Weights of a small transformer language model: 14 layers.
Each number is 500 + 50 x the weight over its row's rms, rounded and kept within 0 to 999. Layers, rows and columns count from 0. Numbers have three digits each. The size before them is the row's rms in percent of the matrix's.

# layer 6 MLP down (transposed), 1536x256, rms 0.11, rows 414-439, columns 128-255
100:496589512543482453457527566573407536469475466507591516525486499559535510489485470552421458465447537475517490500529492527456430391491493586484558497482473580485520623493490466435506367461504499526477433523494568496542499429479527486421534496528537457432513556538497536510428487501475485452463496514496556536565467524430543547510508419475480475518422506555518531484457512483459535489562
100:553568511557534554549499507582544576630536405506543511500455509464447443408451488604390447557486542551483507444561391469510490494493486521519509498446491423502477530531500451500478428446617574472447457531552504450502505530532469504519411375490511504483503571567426505508475572498520541496581610510494450570567464534530454518508470390561466495555475444480573509431502557530400500597438
105:507516460552518482444444492416533499482464556526515456504436517544488521392507427473534538588568485404512520626583566456478456552472488580511516497577425454504465517475491425446485518485579510508468594490501624418551527522484399628529587458477473457493485496491519470583444503357462496562462433455496526511489465416496406550576470520487360540482534612470524574468521600504452547448533
097:465396457598518519460423547562583554491498470414484502480500490466522469513448477551556505475449490456561456485483422581345513516549544450503483404498516483540579463528550525510514528532482481423430488499494530530490520530507532574390497397465508571466557455536552514510502448502492542465515459483486542552466508479521455511563590473557534433454315475478472523533473567501439466362564
114:471532580503497501498478506458665539519423500559582503483514508451524467448515533519527445533495531541512468485428479536571512387535531489473510450598508457527428651461459410477500393501530424544528561468507469505499483415510516501538440490488519345495526551519578534407462438449501498535523433462504576452504459516533488487487429461549479525513544524476506481553526487483475448423431
106:485505444579474523568515574501547565589480576444438538519443471460429550525523499517452516503496490488473541417453452482503446462464465476492498373530486436501461563547447559470489523556596489473461483457491501505422423464494501496416474547484419453392445554435462472557353462337428581534471537490445459489520547523523524505475470479558562452545590508534512479535549411465431445455571
088:467470470420531553507532469569522455435504487507506474494505487429472463524513574527473550572509610443407569520418517546588508573512613532540445495399456476485443474444515451402404532455501501489426463477444470532507477485610400545472454475500485520504615553510507565447478458570549580477489604474511581464554469464565458479460523497545357461421433520515492496494406488523515457458502
097:435494394533422453463550455581530542519440504440451462503474574450483497531494421610448548538553490478554499435552508552488530495430482406521446576485519481521504498486487544464583393601426498588507525520486571481541470502533477567537543480524528439540481536486452524532507535552472417460464443388466416563566530562524548545533445410395566542501485492589541504480473517577486510520473
096:523507599587470494491515595476537465473496519547502471522477527474569550538442470531534516637508532567598443510549424473448442517434515478431385488482473518512485527526394591470572509512531423507496487462575527532465469564383505390429453424564529508559489492620577494418520542430432508494478528555513487521490532481497493540498515486553421565521475533466436498507415451509451474442473
095:521418524576616380495546462481499450508435545383453507457506559453448369467479531562472460507551458568496571516583390475566409459510475472572535474549564438498521473503558596460533409518554520493459521505492505609460511486478442541484530480505579522555482477390554554451476539500464549404520517465593514545470514480515462571542454442528469467477452514466560473566490548437478499464498
093:533478574583507491470518523463433530544519518500471508483510473535510458496523519485456519433521581487553487548540468458508464443454555525550523588520551473564489523520523508581586509487524531385483517497591393427427615446496450544464459459495575518477547402490495421514484485519396473585502416562546438569465347379589450584530391539488518524468509445448505461494518425418492523442591
105:470604494530561478517406480496521476477537546481413463569532521432497440498494550463476523489547501543560485578510509502590494449476473563499440549455482562486541482476421458580578442446488487374469461536464521496569543501445501514498467424531387419575519500536528444412535494465490480393454580528505515476449488470557402420576495418486523474529523511569540439562413601497470458448487
102:474488494493483430433459474487473465477469499547564504457519525572577428556459441423521590460488514423539427473556475478465400521509470472515576591577544598506502439511447578569508478533539482446463508470570493522586516561410487608462517512430542565489471588486592412484504436436566609472540509368496426502459479403518515486381538598450444483515436549476440471517453575511490489551509
104:434498562474493472583481523491475528433484457511462514541418558466480496507496575504547469493512465450588569571468515566445499444528590538528498562576499500459455532554423493547470436510463482495470490452507593532545448537409487480458403364441438494464443481493544403548542556502545516464481548540558558461492489474484472491534486370534652433574483470541508570472539512596610485447497
102:543421541445461526510572558506489485499476492492392570495457441488471550513448543517456561544536542531428443490520521548452463511531444520539474521444465564500471294468512471487509456508568485452426525479519515470499572527482503425508526553528479461443503444531474483606460543574443504612540615510512479478551517431475524485500496546626443477400463522557481448631435589428524551509497
095:451484547593442488468533544461484599443539467513444466490492477548545445496501469520518540493522461447480507467431483554489503531514494533534536559511512547498532538504422372449478448481454413576493529506458533492516538510545513476548530531475492468576508614526451560408598456438466528393448525524507578538475497455531448571530527395458536577551372466556564428462485521582555343531459
104:468501583544516492456603545555498476501507522516557521511527405568512443540544504518445579482461471382468459462502470565391437536436447544554522481469490481438545531488465546435422480452541566556553510494576442453467508485427456474500446482385510440613429475595513561547560498575514505470465494515467458511540498432419480466488403518542532558487595576555420519441589498432464543505443
091:607472511437502435373563511423489520510466529487479517601452574537427509517570490498535387504484408524509549446559560536468478478504482412427613418583426523521445444555375482488616596494543432395435376561459496553485465555552465444536495490483490472450434507462511546512430610511490562507455462528529525534520521607480449464558489437465583506549529461495467473471498570527531545468603
106:537528563449524513578535527500538564470541451482464601494485492554467455645503458545431494556552503501517505532528509455525402577449484499465565555593448493568495547487451490460455434542472468521526503589482559494441452564456518456480549531494507510529437574495524457474534454475600493557556457391490365398527463476616503452568440479549467474492594539486522544474450517446544506542480
095:551425463497565520533582485522418502507474527521541433506463460532476556564654535490514442511514600488484465502511518597513560572535547505665544598543402498521480486477503441418452567438586509541568531495476509489539457556503340469512534492531490545586512466566506506513549490571493432527511510597520533547518503487520475473470523304468500377509519577568426528580483470463356478492470
104:474574555476494434473455508434617492547556358460451508534546558575477489521485551477534525504497493543532533579416492463439455452485467453497454568507567480570509523612583509525574440514481429511462478395482533543428476488456507472421520483570494450500455527506491584531531452557544514477516438486532573496514517495576512419499458489479515490467553520518460497505470517496429545563570
107:492494532522471472561559465480464467588517505492482465536524387497446514492465463555519528474547507422458451452440490568491498425526481489447508499530548494524585398522384478585544366485500576472521507444470421400437462479410511528542418569631479464418453526414416451511481515450479405517547455585511535544403458492514493494498547480485508555481555453509455512383567502462441669516537
096:514534573553468518491515522541436455479460491482476482530454481539598492516484491520570547519538527568425397463478505568570447621458570462454581469530542539455552524485460509469555552475461563558547500520546501586523504602506477470409441539536452457407519440408517497482540552474504546524537378424482458444452569500536509536493536577514367435528495453451509543496549433482476424500458
100:539474620447520537511511556419505513438483541451488445469534447542499532535478569458529566523515466443472498539526570458494621493468538512548530557476474426503518482517450491471502518561504473522588454520565475480494518477498451516437539554567495579476527435511526467506565465548522552477543482541508506454494543442548472470497509581556522427506612474515581470546510462378401535561499
104:481465492416476454499432399489538515563519485474537516501532530555513525495504383512524475559485590457506521502495590486372442530494521543553476498489539488533476513497536522530447532481538401408437593451520465526434492513539450486536462462495401469552481498485585517501551539454440544514557547529522477458591477517474422482633434474602515511474429508448531469469520547542587479563498
099:512478465453524494435449542547499510389590487479499509463478495476570494541448353546596547532463447577498478539453502510500536574491474475495463491493535515553582347532503517506559438562528557486465529417524447574437535518474410489405577532481397551425457625556489487544530454448540454479507575581521546529468537465393519464588510450474496633431484578507515548572447515506447495465510
# layer 6 MLP up, 1536x256, rms 0.114, rows 415-439, columns 128-255
103:492386456600514534552577477509488518423516434514500570604490522443542523583469590427524479504570564554489508453600458433458429437512552545498467489485536511581502499571487495459473396488446440446556471570453417497509520502478543449582461481544447539551529483513475506508560593602481489465511485560494537541468440540439499442469441456411551490581468531502533491486453528525378526515503
098:518487519475460502578439494433503491498422460551436435443444583455461568507547560487409571431525544439417452539413513555540544393481497361490483499517542441481491531431462509546516518410494471455387483546524473448444505581533471468522524425557588577469398507519416576496557456549481530443532541456571519466510535501514464452547506459508331422447493456492649516548484529535461501541497
101:537608448468419522534454391448471477495546470428435443516573465383408511607575517512414545520557516453480491548469452536433510490410526472435539510453517489530521449514534503521506473510503525566479570463474521482418406552477413490598480554454486537518537591459431510483595540437456536484420467459576511512472540530491443599474485489516495451515519474485467478593448508465434551523517
097:485497500528565473466483488462531551566431473501553569534518511542562490544605500486402570553515509605555346577449548480445544485513487503518414530538411549486505533451463548447560464598452498530526471536470473439528484462448554556486517561454423484554618565500487491578557561482484470530444517427613560454503492500479615515497553578490532551457427608428476569458462492491503535571544
105:399518518502518514628508507473489466422466534490503523484412484514499464423499593363548514551459512510493482533494544514472518455501472505433502540493445563496493491449537555391438542486459451538535519530417518448540484547455487470586518481567448490588553460569522478534548539484441507571463537484465455510421463436402594451452541538519479436522536375582521459533588528493499603431471
087:574420446485440565568407512489556543497518528527474467536619512550483509529534586475521551503603584504488528454497537515405448442452614552487460470466564503513427428457518434478520459477581500466343544565503482469488497439447552562463493524528483528556504418475476538426457533461540470472496453490481433509512408559462506477515586507494490462416408533491507459517538471426547431560433
104:505438525429509519473587561538640514461435569511550558444523452457473518543432474473547564530583523422558459464490475592561576511544503572613518545451555510450436543538498564531549447481469572482532539560489558494499552439514391503501510471414468421509557442553464462461431468472438505543488432366474530499521518471499431555536538549454561472488466498444441474544508468347464513405477
100:511543414469527457440424442583412518562519494521494496451427493485515521467453478561453476490510523507555384541444596613489479479607529466510508495439535533511451500496510483575455528511389474483489504461466492456524549529556460576554482535621478443487518517443451537469456455510506544468561507479489585486410510502550528518538488481505649394517473579551502450561570459505500500565535
089:479527482429596469466450569428454463561559443549497527539434466541467540499497437540537513501484549475489514519390543507568514516514546526518453431493479558503505406500595525478536600512523520523504645560506499448425450552459526409544437532339497512518488597459547460376556533478496485479522511547398376528482526452504403541463498546574578486529431513507474494508657497528555580440536
092:500466543531497456488450505453511464557456571517542528461502506538413476465525536519497424515609370540408520493444498556514512485557542488629476508468562596480524488577459526472429414491422461565485454498487474600530476591426440461564561501439451559406602558563513523529531589468560536521439461433476615426597565524522473536456455495494602455491487483466530473531478530430460485565463
097:465439430438460527469512470530484448428588397478546550507448581415611513478530539439523548469420537459483412472541540445516592562496522558454425430462430506522470495483501497404516474479548505489509572527574491487475512504484501395562579475506525480476507448527574494540452508444464541519493488613496529436438530531503514425450555426515424535499495559590367459513479525515486526480564
097:494539527396479474510483586549534490550477515462586443469549340502572511466452521295530553501482483434441442593494477459464493534445486585482503476419519611438500509464479476600532491599512572607523496544505460464516494520494524488448597607510453503532491481496502533542449419476485585439565483586535471516446499499562401466556598452467522474579474463464496440495497482402602452434511
108:543453571508491451492463561400483469502587473522495498487510469484536548535448522553469523514528567479458458502518414497455537559506593536547487516509455496442467556495450608361473506559423552540520545559398411517450519440498513508437540412610533556546489368450519559446523536559483490528457492492505478422453472535495459530480537552504491525548597543490445579463441544430456487568488
105:536520466566494467570539489483463547491526564477457507397573495465459570430498550596558422408508552492510479469569529572439527410492507454567479462543496515389595423495428543461551404463480468528572448507444420470444526525479612537417496590463577442514507536477532463550507490505430547447534493560572532393463556540499517483534409477449552565522573523521433518509498402569496471534464
081:472474461549582470468461526497433493576544529587476477547536566505473551539462615461536453561527451511467561594424523484522524477430541434529581472593572450547598521590488568522495446525507473496418415561450508537562493445548541435528503457507501453380464503483581590410546512537511553567496562460518615411482471542497451542462502506541469577548475467400435495527495404407429475359543
109:453511472478431421524569494526584410427470503527543483478540582453516395500534523498579452468469427490421531509529467478451402554479380535518573496579538487497524579469530388503505510486484554460526496492446502517560436524491496558606522438521418522572550441491495465516532595549494561536532519538544514498464670471581461516425451418644455493550544435580447486545458530455537517564619
087:512513557567537476483367488549503440573400459521426494515556452483438452581468527526548493542493580455433522561528525468492472490495483498492447516492478508454478474444524450556512530487524455494581487484484523457429460492393537513480509528521509523476473481626465465338529458581518437464577561514474541523533501519480462555522464585434398502555467437433545473533469419453374458472415
108:326536533550603493446458500528513398551593488516470471467472538457485507493494538459480545508457534496564467543618452576421578495591542468437412453538499407555494487409533538533502483480509526502594497455443478498482573545537443525564452414523504388537526470546512508494476496499368456483471506459618554482508557583516513534458352419444557452502580541484581561508545432621428514566493
098:482442594597494539483559478499506509542564448510497446553408472472553540480507515460510527513493508528569425567587425505562587431389471573521549569501466497464496449461514505518510541443551540459479459527445531480520539497476531409554480499519510475512530606496542481543522489520647460470441492436487538443486558491547392502479533488474575477481557457508517462484485486508440494500512
102:537506536451537509508517500586563593523459472523401532478459452450478541419456553471562600523472453566477435574539576493486528531580583474421487518457474534491519507431496595468476512577521537408484388551499466432409456566537449517424358505484504457487489500476501418532500491508506514415401475433475478528525530506442498479471501471525526438606483483534376368538504511476481474456635
090:473482496581515475582510455487496419572522504555458462603564452482505455510451523543451470517507473414547449484452449511478453481479554465563477559538532394475589448414370552572479464501507509568516419486474463391514548522437461574554503526509475424375489524474416462461543465468488428517576556514529611526467479555507624504524471451553521498526546492460517425468558494446523551500480
101:480468446480461471498532478530444479509451480484523471470611514434434496501583520615517420493526531524506473521413494559371442521557477507345497509440544423490460498483423513516539460424502497559550504564469460483525515555514507522554575557586523494482488510491544461597511584412481504531440413468541557509527540536597536529400467505476446517507488393527502371504579513464555489488618
100:555429509587462479438462446494443370570376482450513497484479471526501514512511486488578495529529585570474523477443492480550508487550406591521502472588446422528432477487540470508527573451566551546575491471511513568507491503525435553517466596586466468585552468426496498458477523501456508444441533464579461427582417629510520478582479414495528466491486538546495432392542510519552571547470
098:415527529480562559540507551584489576605450527512479442419427535446511379568553544435494542441437460556432475613380426438465475492557511549494538445508497470429532463557501425507439544555415519415539493437474493509487412486455488469470479526574396563539484505589507580478548529508547478440463495525516501439522501470574483532450579542444472497505474501574417560468431474554463503444418
107:542534472518511516504491530488532485529518451472465503464472541531527554493452563370449501474521475592510482485616526535403490410484487498487567516506437494519503559551501520572458416555511466466459452548477483547504493624546438468613482521512574444455443496395506469504462480421447504437480510462580486534476406503521383455500452517496468493574560469516381520463528469551463359510521